Weights of a small GPT-style language model, trained from scratch on English Wikipedia: width 384.
Each number is 50 + 15 x the weight over its row's rms, rounded and kept within 0 to 99. Layers, rows and columns count from 0. The size before them is the row's rms in percent of the matrix's.

# layer 9 attention query, 384x384, rms 0.0254, rows 107-127, columns 64-127
110:38 56 41 45 33 50 30 43 36 59 68 50 45 48 43 68 55 76 64 55 52 64 01 54 53 48 56 43 60 46 46 62 70 45 61 46 26 60 40 45 52 56 54 45 54 64 56 64 68 48 38 49 57 69 44 57 43 56 55 56 47 75 02 43
106:56 48 55 52 80 54 30 31 84 37 57 58 41 52 30 58 37 58 23 47 44 61 43 60 55 74 13 39 68 78 69 34 52 58 53 44 35 23 49 59 34 86 72 48 44 53 39 39 45 39 37 60 44 28 73 71 40 57 54 53 33 40 57 65
104:45 61 64 52 49 63 38 42 50 30 19 61 68 09 71 51 61 37 45 69 52 44 97 57 74 70 72 09 16 60 61 63 38 42 40 36 54 65 82 80 71 71 65 23 35 33 10 48 30 66 42 63 57 49 40 41 37 45 41 32 34 50 72 59
098:58 50 41 76 60 41 46 49 34 60 58 37 44 60 34 80 64 43 37 55 55 35 72 52 49 29 54 51 69 49 42 46 58 41 87 59 27 80 54 64 64 44 50 53 59 23 56 50 50 41 51 48 72 29 66 29 31 65 48 82 74 61 40 77
102:34 50 42 29 56 20 29 49 32 59 43 34 53 41 34 34 55 51 24 14 66 24 46 85 22 49 65 46 49 49 45 53 47 56 51 53 82 74 31 56 23 63 50 80 62 72 51 50 78 50 37 38 71 56 30 55 30 37 49 54 25 65 56 64
101:68 68 61 39 56 90 34 40 48 62 76 52 37 58 40 47 55 33 61 56 30 58 60 78 57 62 51 52 64 38 55 62 41 37 41 54 40 66 30 16 35 47 24 51 65 48 55 47 47 43 62 59 57 60 67 54 68 73 36 76 53 55 76 49
100:67 30 49 65 33 57 67 59 32 38 35 42 49 46 45 34 41 51 41 30 69 47 71 51 23 52 37 60 48 15 81 62 45 53 42 09 59 48 37 57 50 13 26 57 34 90 49 76 36 64 78 47 47 51 46 39 62 54 16 52 64 53 12 69
097:51 60 34 36 57 53 34 38 38 67 72 50 68 68 29 46 49 53 31 44 51 34 65 41 51 61 73 45 53 20 62 51 44 75 35 39 26 30 73 38 49 60 42 43 74 62 42 72 51 66 30 64 64 62 49 52 49 55 61 24 79 35 85 23
109:61 29 55 76 55 43 64 40 59 49 49 73 26 76 46 40 46 60 36 64 24 50 60 42 40 52 49 40 46 48 51 48 25 62 41 51 62 16 75 51 39 42 64 28 68 45 39 47 52 75 39 47 86 55 26 30 32 47 48 58 65 33 13 69
101:36 41 50 47 67 32 45 23 62 53 35 44 73 33 52 38 61 19 17 55 49 63 61 37 62 35 43 51 51 64 37 53 28 58 47 50 21 39 66 67 47 58 82 43 57 77 18 65 41 42 43 48 44 59 28 43 21 60 61 40 37 27 27 70
100:73 41 60 42 55 54 70 47 53 31 57 48 61 34 18 47 31 45 75 83 58 50 48 66 43 60 52 30 69 52 49 38 43 62 30 58 41 48 52 46 29 56 36 45 45 63 51 32 54 38 63 63 47 60 36 49 63 28 22 61 44 32 29 46
097:42 25 46 51 34 38 33 77 72 44 55 40 61 47 75 23 50 53 61 33 44 46 46 66 48 68 38 54 35 38 44 36 77 55 50 58 56 42 94 22 72 62 39 68 43 43 44 41 37 56 48 42 73 41 30 51 63 57 81 66 58 35 68 56
101:61 77 55 64 64 31 56 36 34 57 60 51 48 17 51 51 32 59 75 43 60 47 49 42 30 56 46 38 41 71 66 60 37 68 77 45 62 65 30 58 57 33 46 64 33 52 68 74 35 45 62 28 63 79 65 44 42 27 44 72 58 45 53 68
098:55 49 59 57 52 51 51 23 53 68 65 52 67 64 60 64 45 56 64 91 26 16 26 42 60 59 55 33 40 39 42 66 56 42 63 71 43 62 71 66 43 29 52 34 78 61 49 43 46 39 36 63 67 47 52 82 59 73 54 24 41 37 63 13
105:53 53 42 56 68 70 31 52 62 36 57 67 35 59 38 26 46 55 29 74 43 53 27 60 71 35 63 48 55 57 53 66 37 59 66 64 41 18 67 36 49 65 48 37 66 44 35 47 78 46 48 47 66 66 56 69 60 45 30 48 48 43 66 58
097:68 51 47 57 42 43 57 42 32 47 30 56 55 28 52 37 63 40 66 50 32 67 46 74 44 20 64 82 57 45 55 47 42 62 71 37 40 66 27 47 54 81 47 57 58 60 43 71 66 79 53 75 57 65 43 45 52 68 39 44 56 81 39 44
097:72 47 62 45 49 61 37 45 46 51 55 23 23 16 39 34 56 70 30 31 76 49 70 48 69 34 51 30 55 50 52 62 58 51 66 45 65 50 63 43 72 80 38 72 30 61 40 51 67 67 88 30 30 52 14 68 42 60 62 87 56 34 37 67
098:23 38 47 73 64 68 52 52 48 58 60 53 62 46 57 23 47 24 50 60 23 44 40 75 47 42 36 54 49 43 53 59 49 42 19 67 75 49 43 59 78 69 44 54 36 58 61 61 37 72 25 49 54 59 54 37 55 45 21 63 65 60 37 75
105:33 29 46 43 43 09 56 48 37 55 39 66 65 37 44 43 58 70 71 58 83 75 39 60 38 44 48 87 75 30 55 60 44 34 41 46 65 45 39 21 69 42 51 61 61 35 56 42 53 72 25 66 53 31 52 66 39 47 55 37 52 70 67 42
099:29 23 65 46 38 68 56 76 70 36 33 40 32 74 64 55 52 58 63 46 51 53 37 49 33 17 57 56 64 47 44 29 34 51 51 17 72 39 73 38 11 43 40 64 55 20 68 51 41 54 63 42 68 43 53 66 38 74 62 45 34 35 35 51
099:44 58 47 24 25 24 43 75 67 57 66 40 35 40 40 35 31 34 31 45 46 67 33 64 35 40 38 62 51 29 68 41 51 43 59 60 41 39 76 39 46 72 62 47 23 50 78 50 51 48 58 41 56 47 38 33 46 61 39 50 40 64 41 37
# layer 9 attention key, 384x384, rms 0.0254, rows 107-127, columns 64-127
108:56 33 86 49 47 88 71 53 65 79 41 72 56 61 70 31 48 47 36 36 30 54 52 20 47 51 45 73 59 62 40 50 20 35 35 33 38 36 49 29 45 49 72 55 48 60 25 66 71 77 57 58 43 58 66 56 61 64 38 52 46 46 32 26
099:50 43 46 62 36 21 54 41 50 76 28 58 44 25 41 41 54 35 51 35 14 32 56 35 54 31 70 64 20 30 52 80 64 23 31 43 57 44 35 69 54 72 50 54 62 44 41 59 83 30 47 41 75 54 56 68 54 58 77 62 39 49 45 49
104:43 55 62 65 49 34 58 44 65 40 65 31 52 68 61 71 40 42 62 56 26 47 49 64 51 49 32 55 75 34 53 51 27 38 50 46 58 73 29 66 50 51 55 35 41 65 58 34 48 18 73 43 42 38 55 29 50 44 60 31 48 68 49 50
098:35 61 54 39 44 84 31 79 52 65 48 80 55 85 61 40 43 63 49 60 62 66 56 37 33 74 54 34 50 50 51 48 78 49 35 59 67 49 32 34 43 46 40 25 50 58 54 60 49 35 57 47 36 53 40 47 50 46 56 99 62 29 56 48
106:62 46 42 58 12 83 85 42 43 33 61 47 78 68 51 80 34 54 51 36 48 41 23 55 16 34 76 42 23 52 51 48 55 36 36 76 48 72 43 57 66 65 48 68 25 34 64 46 07 60 48 51 51 49 56 63 45 41 34 57 40 66 24 52
104:49 60 51 57 35 49 73 67 67 57 37 45 46 40 48 83 53 69 61 61 35 60 56 58 47 65 51 73 44 21 66 42 68 29 25 61 76 45 39 50 52 73 50 56 35 32 54 52 42 38 71 46 28 62 50 44 42 47 49 58 59 46 38 53
102:45 30 58 75 32 47 68 46 33 56 30 42 53 68 27 62 64 70 49 56 62 75 55 67 64 44 72 49 46 53 44 64 46 53 51 86 80 60 21 35 47 62 54 99 30 55 37 61 43 61 47 38 73 23 47 40 39 53 68 31 33 58 40 44
096:06 51 42 65 33 54 69 74 73 53 53 40 61 24 52 62 48 54 59 60 41 81 53 41 29 46 52 46 57 41 37 62 42 66 30 54 24 42 47 44 23 34 45 29 60 39 38 47 80 14 54 46 62 44 55 41 35 46 57 58 41 39 49 65
107:34 48 76 21 54 62 75 39 45 54 58 69 63 14 41 45 46 43 37 51 46 59 49 12 24 38 48 55 61 56 57 66 62 46 52 48 65 51 25 38 88 34 63 49 62 51 54 51 76 70 57 56 54 64 51 43 61 64 64 42 36 57 21 57
094:57 46 56 43 54 61 50 23 52 23 70 53 61 73 41 36 25 31 64 26 12 70 58 54 52 52 53 41 22 71 80 48 65 24 44 78 40 30 58 16 56 52 40 41 52 60 62 33 69 51 75 38 47 19 27 73 62 63 56 62 48 79 56 38
096:45 66 35 74 84 35 38 56 55 57 56 58 64 80 61 57 58 76 58 46 60 18 56 63 40 43 74 38 51 47 24 50 51 39 54 14 36 31 87 38 34 60 52 62 49 59 67 54 43 73 28 61 38 47 28 70 58 39 47 43 41 59 66 56
097:73 51 35 60 57 58 54 55 40 56 68 40 34 33 40 39 46 32 47 53 25 77 73 20 67 57 34 38 33 86 58 34 22 51 32 43 40 38 34 54 62 64 52 37 18 48 14 20 65 37 38 66 53 50 51 66 42 42 52 19 56 50 45 57
097:51 57 43 44 67 68 59 81 41 76 26 48 55 48 22 27 31 38 36 45 67 55 65 67 52 59 30 43 37 32 35 36 38 75 10 42 40 43 71 62 41 30 46 39 73 47 53 41 47 67 62 50 45 39 65 60 74 40 46 27 54 41 52 60
107:36 87 49 72 65 37 32 59 47 57 58 64 82 51 25 48 57 37 83 31 41 50 50 81 36 46 22 65 70 66 29 32 31 47 44 31 58 42 61 63 22 72 36 32 32 16 42 33 36 63 47 45 54 51 41 43 55 49 44 64 45 45 62 25
101:65 65 26 60 09 65 43 26 23 70 68 59 38 21 36 53 58 52 64 72 33 33 52 47 35 48 33 45 34 32 71 48 66 44 52 58 76 56 30 37 54 00 61 59 39 49 40 67 46 56 65 56 75 35 63 50 46 76 80 63 40 38 49 64
098:55 56 50 55 55 37 47 41 54 43 48 56 62 59 57 30 50 56 37 02 56 43 44 41 53 28 20 32 58 75 75 53 35 32 44 59 54 31 64 54 56 53 29 77 31 46 41 44 72 60 58 35 39 50 82 41 27 71 56 63 46 37 39 57
093:67 48 37 46 31 39 63 63 51 27 54 57 44 29 57 58 62 39 27 33 21 40 40 59 62 75 56 68 42 45 38 51 78 26 65 67 56 65 73 24 40 56 72 77 36 57 55 53 30 57 23 70 49 40 46 51 62 62 72 64 42 65 57 46
091:72 25 50 49 68 28 39 46 63 38 46 52 45 38 39 32 50 60 31 58 52 67 35 55 41 25 36 53 60 73 64 23 63 59 61 47 83 88 43 52 40 53 24 65 57 42 32 44 49 25 51 51 59 45 58 40 62 45 64 38 21 20 60 17
106:47 98 47 21 58 74 63 62 55 52 46 38 66 46 63 92 40 57 78 77 48 51 55 32 48 61 83 59 41 26 64 38 46 44 34 43 47 69 40 59 48 44 60 64 38 52 49 42 31 52 86 37 63 45 55 40 38 37 68 79 35 52 36 52
100:69 57 28 42 58 63 45 51 29 53 42 35 72 52 57 21 33 86 55 33 56 40 46 40 59 47 57 53 38 43 48 42 51 43 38 53 51 49 41 19 56 49 57 62 46 44 73 66 39 48 74 47 61 47 35 55 65 56 63 62 53 65 55 40
096:50 50 34 52 59 63 57 37 30 50 62 45 39 71 65 53 62 59 49 54 55 23 50 64 61 71 53 46 41 55 47 46 46 49 51 56 58 57 39 29 61 63 34 26 17 32 28 15 73 36 64 41 42 59 71 54 61 38 62 57 75 06 48 14
# layer 9 attention value, 384x384, rms 0.0254, rows 0-33, columns 64-127
104:67 66 81 31 54 54 55 58 40 58 37 66 28 64 68 39 55 55 68 29 50 57 39 35 48 34 50 49 49 42 47 64 61 56 38 61 50 46 50 39 42 30 57 63 50 54 43 36 66 79 64 32 37 56 46 60 42 36 61 19 44 35 43 52
106:74 52 54 96 51 66 84 48 16 72 58 37 62 40 73 32 65 19 34 35 39 49 44 64 50 52 55 77 47 53 39 46 63 71 48 55 41 51 76 41 41 29 35 65 59 33 46 42 44 46 31 46 35 54 54 39 71 39 55 14 36 70 45 67
112:87 52 43 76 35 48 47 44 66 74 49 58 53 24 46 39 47 53 41 57 39 54 52 55 36 20 46 39 40 62 38 57 51 49 20 68 38 19 29 33 50 38 27 58 59 45 46 54 83 74 23 74 56 54 57 52 58 42 60 15 41 57 49 36
110:49 52 48 53 26 76 45 73 54 75 70 42 40 63 55 64 44 79 50 66 36 45 69 33 54 51 44 48 26 44 40 67 62 20 78 58 63 58 23 61 64 62 53 37 76 44 61 48 35 32 42 37 60 49 31 31 42 42 41 40 63 51 42 51
097:26 19 59 58 59 43 45 32 63 80 61 46 55 52 44 29 53 56 35 32 53 53 56 53 32 30 65 44 59 64 58 53 59 48 55 40 55 45 34 34 43 34 31 50 63 28 74 72 46 42 80 47 55 56 23 20 63 58 28 66 45 65 41 45
113:55 62 60 60 53 62 15 32 48 46 44 52 38 54 57 32 53 27 54 23 51 53 30 50 38 36 46 84 43 49 69 76 46 54 96 37 63 56 25 70 24 39 54 55 72 21 57 45 36 47 33 42 52 53 60 64 69 44 68 30 51 54 29 50
106:67 43 49 53 77 45 48 16 44 27 34 36 59 62 65 32 46 51 31 69 44 55 37 20 64 28 40 22 55 45 57 71 54 54 47 37 62 19 35 61 68 19 38 38 37 40 28 34 41 62 52 41 89 39 51 37 73 51 46 64 65 59 63 91
106:43 49 66 41 50 61 85 37 61 71 29 45 60 77 44 42 73 42 42 49 60 67 39 47 18 76 60 62 61 28 35 72 10 44 42 58 22 41 48 59 35 39 25 62 69 37 27 60 30 63 19 53 66 63 45 52 59 40 58 50 63 49 50 51
105:48 39 43 53 36 78 40 40 61 53 32 43 70 57 68 39 52 48 45 49 51 41 64 75 57 22 57 38 23 39 51 48 83 56 60 35 53 61 49 79 64 71 41 43 57 25 53 63 50 54 45 25 50 52 73 53 62 36 56 31 43 51 46 52
106:48 50 56 36 46 56 72 82 58 66 56 40 44 54 43 30 51 53 66 55 40 47 50 36 16 35 54 37 47 52 54 58 29 40 38 53 58 41 44 59 64 39 46 37 32 50 59 49 53 35 43 45 42 66 71 50 76 43 71 64 48 56 53 25
118:72 46 30 41 55 42 20 46 58 79 60 49 50 73 35 35 38 40 27 59 36 67 37 53 38 39 56 35 52 40 35 47 25 39 36 71 24 47 42 35 58 62 54 51 38 47 40 33 62 56 55 60 16 37 37 50 53 30 25 49 60 42 44 61
111:60 21 69 54 35 64 27 49 64 46 34 31 53 56 53 70 32 54 66 55 70 48 50 61 49 67 55 69 68 64 64 41 35 59 39 63 75 55 55 28 65 46 46 36 49 44 33 77 44 45 82 45 43 61 36 36 52 26 61 39 57 49 36 30
110:37 43 68 61 27 49 43 61 59 41 59 74 74 75 59 54 41 72 44 63 53 44 45 21 76 55 41 52 48 34 32 75 36 42 41 56 44 36 38 67 39 23 61 41 00 71 38 30 52 26 43 17 21 65 66 49 81 53 39 59 30 38 37 74
115:57 38 54 71 62 26 44 39 41 28 64 47 72 48 63 46 40 25 29 33 54 31 49 46 67 40 32 41 45 31 37 44 71 51 67 40 58 75 68 24 77 34 56 81 31 43 49 60 43 13 59 40 45 70 41 55 56 45 31 47 48 70 50 54
105:58 68 41 48 16 52 67 61 32 23 55 50 60 34 33 59 53 32 29 55 42 36 16 52 40 52 50 76 43 72 55 33 51 25 38 36 53 63 70 18 56 58 58 43 22 62 33 68 51 41 30 32 58 54 78 57 70 34 43 52 46 39 57 38
116:46 71 60 58 51 41 58 52 59 62 54 35 21 51 38 46 50 26 34 59 47 30 22 55 50 47 82 41 24 49 41 54 53 58 62 38 46 48 68 52 64 22 34 39 45 67 64 43 57 60 62 58 57 30 36 53 18 38 55 45 39 64 51 67
104:56 40 38 41 43 71 44 28 47 44 63 57 37 71 97 43 39 64 19 52 58 43 36 44 41 28 31 72 59 41 54 76 35 63 43 45 57 41 43 37 58 44 36 55 37 32 31 53 53 76 68 59 60 49 42 62 75 37 59 66 46 74 28 47
116:69 43 75 35 32 63 86 33 25 74 31 50 61 58 26 52 45 59 44 50 36 25 40 34 43 47 34 45 73 19 65 36 58 42 39 65 61 36 33 63 43 55 25 21 51 44 84 41 58 22 44 38 69 20 58 31 44 59 28 45 39 43 36 48
100:20 72 49 45 59 62 61 47 12 52 55 51 43 64 48 26 33 37 30 03 53 36 48 70 63 49 56 34 52 47 66 38 71 68 02 69 40 58 52 60 60 49 60 59 50 54 54 24 40 56 56 55 48 41 57 36 77 49 33 67 59 49 62 65
113:36 54 68 64 43 54 49 52 41 71 76 50 59 20 37 33 52 32 54 50 37 29 66 57 95 59 42 50 69 61 68 30 63 53 63 59 52 45 51 27 62 66 60 43 82 47 50 64 36 62 49 56 74 53 40 43 46 34 44 75 63 37 26 39
105:41 70 42 60 22 29 46 43 74 44 54 49 29 47 87 60 92 35 45 72 44 00 57 56 13 40 49 70 64 67 48 33 55 58 34 65 21 62 40 60 44 72 52 56 39 53 56 58 57 43 59 47 55 50 54 54 40 31 50 53 85 52 36 62
111:31 49 70 49 44 34 58 38 62 56 41 48 44 46 39 42 44 66 53 31 51 52 29 68 36 15 58 32 24 55 68 34 37 41 80 22 45 73 49 34 56 37 62 59 13 24 58 50 41 59 26 60 47 53 60 67 62 36 36 72 69 28 64 42
109:47 47 36 54 34 72 64 76 72 46 71 59 39 52 66 56 66 59 46 64 36 51 68 50 69 41 85 33 53 36 31 65 52 44 28 89 28 37 69 69 59 23 43 28 33 48 39 34 27 35 41 45 43 44 26 70 69 49 68 66 54 43 41 57
106:71 45 39 47 67 53 48 81 57 53 55 43 26 45 43 51 52 60 49 49 36 58 43 85 42 72 40 44 49 53 66 37 57 50 44 42 59 57 49 35 45 63 27 40 47 45 67 68 29 26 75 51 58 75 35 48 56 59 34 47 07 23 59 64
114:43 34 48 71 39 28 24 54 44 58 63 62 67 52 39 50 26 40 48 42 43 45 45 53 23 37 46 41 51 52 72 34 56 50 70 68 66 60 52 81 52 65 35 55 29 36 57 62 43 41 71 69 53 17 40 69 18 76 59 39 33 54 42 43
102:47 42 64 36 64 43 78 52 63 44 31 56 44 48 74 54 60 60 69 67 53 45 52 42 68 52 48 33 68 25 78 57 76 45 57 33 61 18 58 68 64 42 54 41 46 64 66 65 58 75 62 45 57 35 51 51 33 67 34 69 67 45 67 38
104:86 36 53 38 38 36 45 63 40 66 37 43 48 62 19 55 66 86 52 46 29 58 62 53 58 55 24 15 53 63 39 65 59 57 59 56 51 35 29 61 41 58 35 33 54 31 72 33 64 54 44 71 58 28 52 48 55 38 61 37 53 62 39 41
104:54 19 52 64 55 73 39 66 75 43 57 64 65 74 55 48 78 43 47 51 47 42 67 19 53 68 39 56 47 56 34 58 23 29 52 41 48 42 49 61 66 66 35 61 56 61 62 49 38 31 47 23 46 51 70 67 02 43 50 43 33 51 60 54
114:45 70 24 52 62 61 29 15 49 44 42 34 69 39 58 58 64 54 49 46 47 53 85 40 47 54 35 57 79 44 54 40 28 67 66 21 58 68 54 94 80 33 67 59 45 27 16 33 54 60 40 38 46 26 60 74 52 60 46 44 62 55 31 41
104:63 30 29 62 44 69 77 56 56 31 81 64 34 62 80 55 83 52 54 37 59 69 30 43 45 51 49 52 43 32 50 51 46 35 74 55 30 63 24 48 47 29 67 46 47 73 52 67 23 79 31 31 04 26 64 32 44 36 58 50 51 51 22 35
102:49 51 38 65 43 49 69 49 51 51 46 46 47 83 40 55 46 73 57 49 45 56 46 34 45 46 49 62 59 79 22 75 36 66 49 51 53 72 48 44 23 67 64 51 24 32 27 89 32 37 42 19 53 62 41 66 38 51 53 41 65 68 83 53
112:92 61 49 61 59 74 41 51 18 39 23 58 29 47 39 57 55 08 65 46 67 29 37 53 54 58 32 29 69 42 57 43 64 69 39 55 90 40 61 39 30 41 59 55 58 65 27 60 50 48 44 50 17 40 48 61 85 61 56 47 51 56 38 54
106:48 58 35 43 66 40 58 42 44 56 39 63 58 63 46 62 36 70 40 60 62 48 68 31 57 36 54 64 52 57 33 52 52 37 68 58 24 47 62 57 92 17 55 27 40 43 29 52 48 23 54 34 42 53 21 56 41 63 58 38 56 48 41 58
112:50 66 57 34 69 54 46 36 73 51 32 62 22 80 41 34 53 55 62 55 55 39 39 54 49 66 65 45 66 54 33 67 60 60 87 53 43 38 32 77 20 58 61 44 32 69 54 50 47 49 58 48 65 59 58 57 72 49 78 43 58 84 44 73
# layer 9 attention output (transposed), 384x384, rms 0.0315, rows 0-32, columns 64-127
096:56 51 71 24 25 47 68 59 33 43 58 43 18 49 80 45 65 42 57 51 43 26 38 27 52 19 54 56 58 66 53 67 34 56 37 83 58 48 20 41 44 58 49 39 35 69 59 28 59 67 54 52 47 48 42 69 34 66 64 13 54 35 51 41
099:62 58 66 73 68 48 70 75 59 60 38 39 37 34 61 58 68 42 47 61 32 55 46 62 36 56 60 36 69 49 42 60 64 54 44 56 46 63 50 50 57 47 29 81 72 56 31 47 38 28 31 40 44 71 59 35 76 64 69 42 37 60 52 51
103:79 41 42 56 12 75 35 55 53 54 36 59 52 51 68 54 50 34 71 73 44 39 73 66 42 37 59 54 54 73 26 50 60 21 46 62 37 41 36 36 71 50 45 73 58 49 53 55 44 21 61 55 58 34 46 54 62 35 56 21 37 55 34 49
100:64 44 27 83 57 78 42 64 47 45 49 44 49 49 55 13 60 71 41 36 24 41 52 47 54 40 42 53 50 62 41 44 69 34 68 55 71 43 47 41 35 32 36 38 81 47 47 40 53 43 44 39 63 44 65 42 50 58 32 63 75 40 44 48
096:36 35 50 77 38 46 40 58 66 59 76 50 60 76 23 44 46 30 52 59 50 63 72 64 55 60 60 53 56 57 73 57 45 28 42 63 33 26 57 59 55 36 48 61 44 47 49 57 47 25 71 62 31 46 38 48 73 62 33 49 48 62 40 56
102:28 31 76 49 49 72 45 34 54 55 54 43 49 72 39 58 79 39 65 41 59 61 52 24 51 43 45 67 56 46 69 56 64 47 49 54 48 56 63 41 50 51 60 44 44 51 46 63 46 47 42 12 56 65 42 33 42 35 90 40 49 53 25 52
097:50 40 48 36 70 57 58 31 14 46 52 37 87 71 40 53 59 21 41 58 36 60 56 26 72 45 35 46 54 56 32 58 32 20 50 35 44 56 48 41 52 15 26 27 61 44 33 55 26 53 57 55 82 42 64 31 60 71 67 43 50 62 59 59
102:46 78 55 24 50 56 41 60 50 40 42 57 58 60 46 50 55 64 48 66 55 49 55 36 39 75 60 61 50 43 34 84 44 41 70 46 53 31 33 53 75 57 43 61 48 49 53 52 22 54 24 60 65 27 45 18 52 55 60 69 40 42 65 43
102:44 54 58 58 42 60 50 54 68 76 67 50 52 54 57 66 52 41 61 30 66 52 25 39 67 41 73 62 61 41 47 46 85 52 51 52 39 35 36 70 56 77 17 61 62 34 41 75 33 54 44 47 39 56 80 11 62 42 60 61 54 48 59 45
100:37 41 43 49 65 34 61 49 68 72 51 29 61 43 23 55 69 61 58 44 63 44 67 48 35 50 45 55 57 64 71 48 47 43 25 78 73 51 59 51 40 36 42 33 32 40 56 25 26 58 31 33 46 64 50 26 67 37 75 50 52 55 68 24
103:43 58 27 47 40 56 30 81 52 49 52 58 68 80 47 13 52 26 26 53 35 50 62 67 40 56 57 48 29 47 63 28 23 40 27 70 41 37 57 51 48 84 40 46 40 38 42 51 57 44 31 80 29 48 68 77 67 54 43 47 53 61 51 40
097:59 39 52 44 54 53 47 55 23 42 44 33 67 55 68 57 30 44 57 39 64 13 40 58 43 82 73 61 49 47 48 75 45 79 34 60 44 54 52 41 51 39 37 30 25 39 64 49 46 35 91 48 25 53 45 22 46 32 63 71 71 42 53 46
102:41 74 56 27 63 47 33 60 66 49 60 81 63 56 44 68 65 41 41 42 55 49 55 21 73 74 46 56 33 49 47 40 52 57 53 61 39 69 36 59 30 36 52 38 27 91 47 50 46 36 46 48 56 68 53 14 66 43 07 37 66 54 78 56
105:75 48 68 34 57 33 44 21 62 63 54 70 64 37 39 20 65 15 66 20 49 36 64 63 58 54 36 43 73 56 66 69 60 37 40 46 52 70 67 41 50 14 65 66 44 56 30 45 54 57 56 37 44 72 52 79 65 63 42 41 33 59 66 69
099:67 52 50 58 33 63 52 50 25 51 51 70 44 54 64 81 74 25 21 64 71 58 00 43 57 66 35 61 39 55 55 39 29 21 55 54 34 79 47 45 62 76 77 25 56 55 34 56 50 26 29 34 54 60 80 37 70 48 51 61 62 40 48 58
104:46 32 57 56 09 63 47 42 33 63 47 29 31 58 53 49 57 62 42 53 46 44 22 57 40 52 59 44 46 44 25 32 68 35 55 51 41 54 53 52 33 15 34 51 45 72 18 29 70 81 41 56 61 46 34 68 38 63 67 25 48 67 26 35
097:53 56 54 44 36 90 66 29 54 50 59 73 37 50 50 72 40 47 63 42 57 41 47 45 66 53 52 65 52 57 53 54 45 60 43 35 45 60 55 61 46 39 43 54 53 47 46 60 33 65 72 51 30 26 45 42 71 50 47 71 42 53 16 35
104:46 61 42 55 26 51 92 48 58 55 64 47 65 63 16 38 41 78 60 67 48 41 14 27 30 28 53 30 58 28 48 42 56 70 31 43 53 45 35 57 58 47 35 45 47 54 57 49 37 24 54 39 70 36 33 48 39 43 48 30 57 27 67 56
097:43 42 61 68 41 77 73 27 20 56 36 37 48 58 57 42 43 33 31 46 57 37 58 50 68 29 34 40 70 68 82 32 58 85 29 69 22 58 52 66 71 23 47 93 55 42 17 36 51 60 49 37 40 51 61 22 45 68 61 59 43 49 78 49
099:53 48 50 64 33 55 26 52 40 51 46 47 84 52 66 51 35 31 41 55 49 21 56 53 42 32 46 56 85 52 56 64 79 65 64 54 62 30 40 38 41 64 44 29 80 65 70 56 47 56 39 43 73 43 34 74 67 33 37 97 53 18 37 23
101:44 49 62 40 42 49 62 13 55 60 40 55 73 46 93 53 64 59 45 60 71 31 69 50 45 38 59 54 68 47 54 43 53 43 58 40 31 61 60 49 63 66 25 44 49 50 48 41 54 26 56 38 78 78 61 74 56 58 33 51 79 28 32 30
103:35 55 65 52 44 56 34 17 68 47 37 39 39 48 49 69 22 55 48 25 58 39 13 71 45 40 37 58 22 35 59 44 54 19 75 61 43 79 42 32 46 40 55 56 06 50 55 33 36 74 50 70 46 57 65 64 52 48 34 80 68 49 83 58
101:51 30 51 60 64 62 56 65 63 58 79 46 61 40 72 56 69 41 70 48 37 49 76 47 46 60 42 47 27 48 37 36 44 53 54 97 48 61 48 46 42 24 44 39 37 47 38 48 53 66 34 72 41 45 22 43 59 45 24 63 58 51 47 50
100:15 31 45 76 51 68 38 77 60 39 57 35 45 44 34 46 51 62 41 58 25 27 28 51 58 36 25 48 58 42 87 30 56 52 60 62 46 51 53 37 50 99 30 29 57 36 50 31 42 68 25 41 70 60 43 65 74 46 46 32 46 37 73 72
107:53 54 27 72 34 30 18 62 49 55 50 58 79 63 23 46 39 73 48 27 51 56 44 56 32 47 54 57 71 45 62 61 40 49 66 63 26 83 61 74 49 29 27 42 35 58 38 58 63 36 61 57 70 44 48 75 57 56 62 24 45 40 51 56
094:44 65 44 46 57 27 80 52 75 35 28 66 62 36 63 64 39 30 60 53 25 63 35 43 41 70 55 28 58 45 68 56 59 67 12 46 58 40 41 53 49 53 61 26 58 62 54 67 30 43 57 64 39 60 38 54 48 39 54 60 32 29 31 32
098:66 44 65 42 70 42 69 64 31 58 59 58 87 45 37 56 68 32 57 30 50 57 47 72 57 41 29 33 36 39 48 71 74 57 72 44 76 45 56 52 73 66 30 50 54 32 50 18 31 58 37 53 63 06 74 59 43 39 40 41 37 30 55 52
100:56 30 71 59 61 62 31 76 56 66 62 31 69 69 48 45 69 71 36 52 29 38 50 26 49 76 43 63 57 37 38 46 34 52 88 42 36 58 82 52 13 64 60 69 52 55 56 40 43 60 68 47 55 48 35 67 21 15 59 37 54 45 58 27
101:40 44 37 35 64 74 55 42 37 59 45 36 65 66 48 61 44 66 56 22 60 42 76 82 49 41 60 56 68 75 42 33 31 46 64 27 52 60 49 71 47 35 54 44 45 55 38 41 44 44 63 49 42 67 74 53 20 89 64 63 26 55 41 45
099:57 24 63 33 74 57 79 51 64 62 50 66 51 56 57 78 42 49 68 46 50 59 46 42 64 47 32 61 76 55 51 47 65 40 50 74 41 38 42 40 30 59 62 47 68 52 65 65 16 66 51 63 33 49 53 51 45 47 32 54 44 45 35 30
094:64 40 42 51 46 70 53 44 48 32 56 62 62 44 42 54 20 56 23 38 57 42 29 18 33 37 77 62 66 65 40 20 44 61 50 68 46 60 31 30 24 47 40 60 48 59 27 58 59 75 45 11 67 53 43 63 72 54 47 62 43 83 30 50
103:84 53 53 56 51 91 15 57 29 35 40 51 75 31 42 25 73 68 38 50 49 44 31 78 53 52 55 38 96 31 47 40 71 80 36 40 38 36 61 28 47 66 44 73 33 49 52 60 36 39 59 41 36 34 69 39 59 76 35 37 49 51 38 54
101:52 52 43 19 45 48 58 43 76 52 56 48 40 74 38 79 60 55 52 64 45 65 55 45 45 44 42 65 51 36 40 37 54 46 66 47 52 48 81 53 93 37 45 57 32 55 49 58 62 36 51 52 58 29 69 30 43 59 38 47 65 36 51 63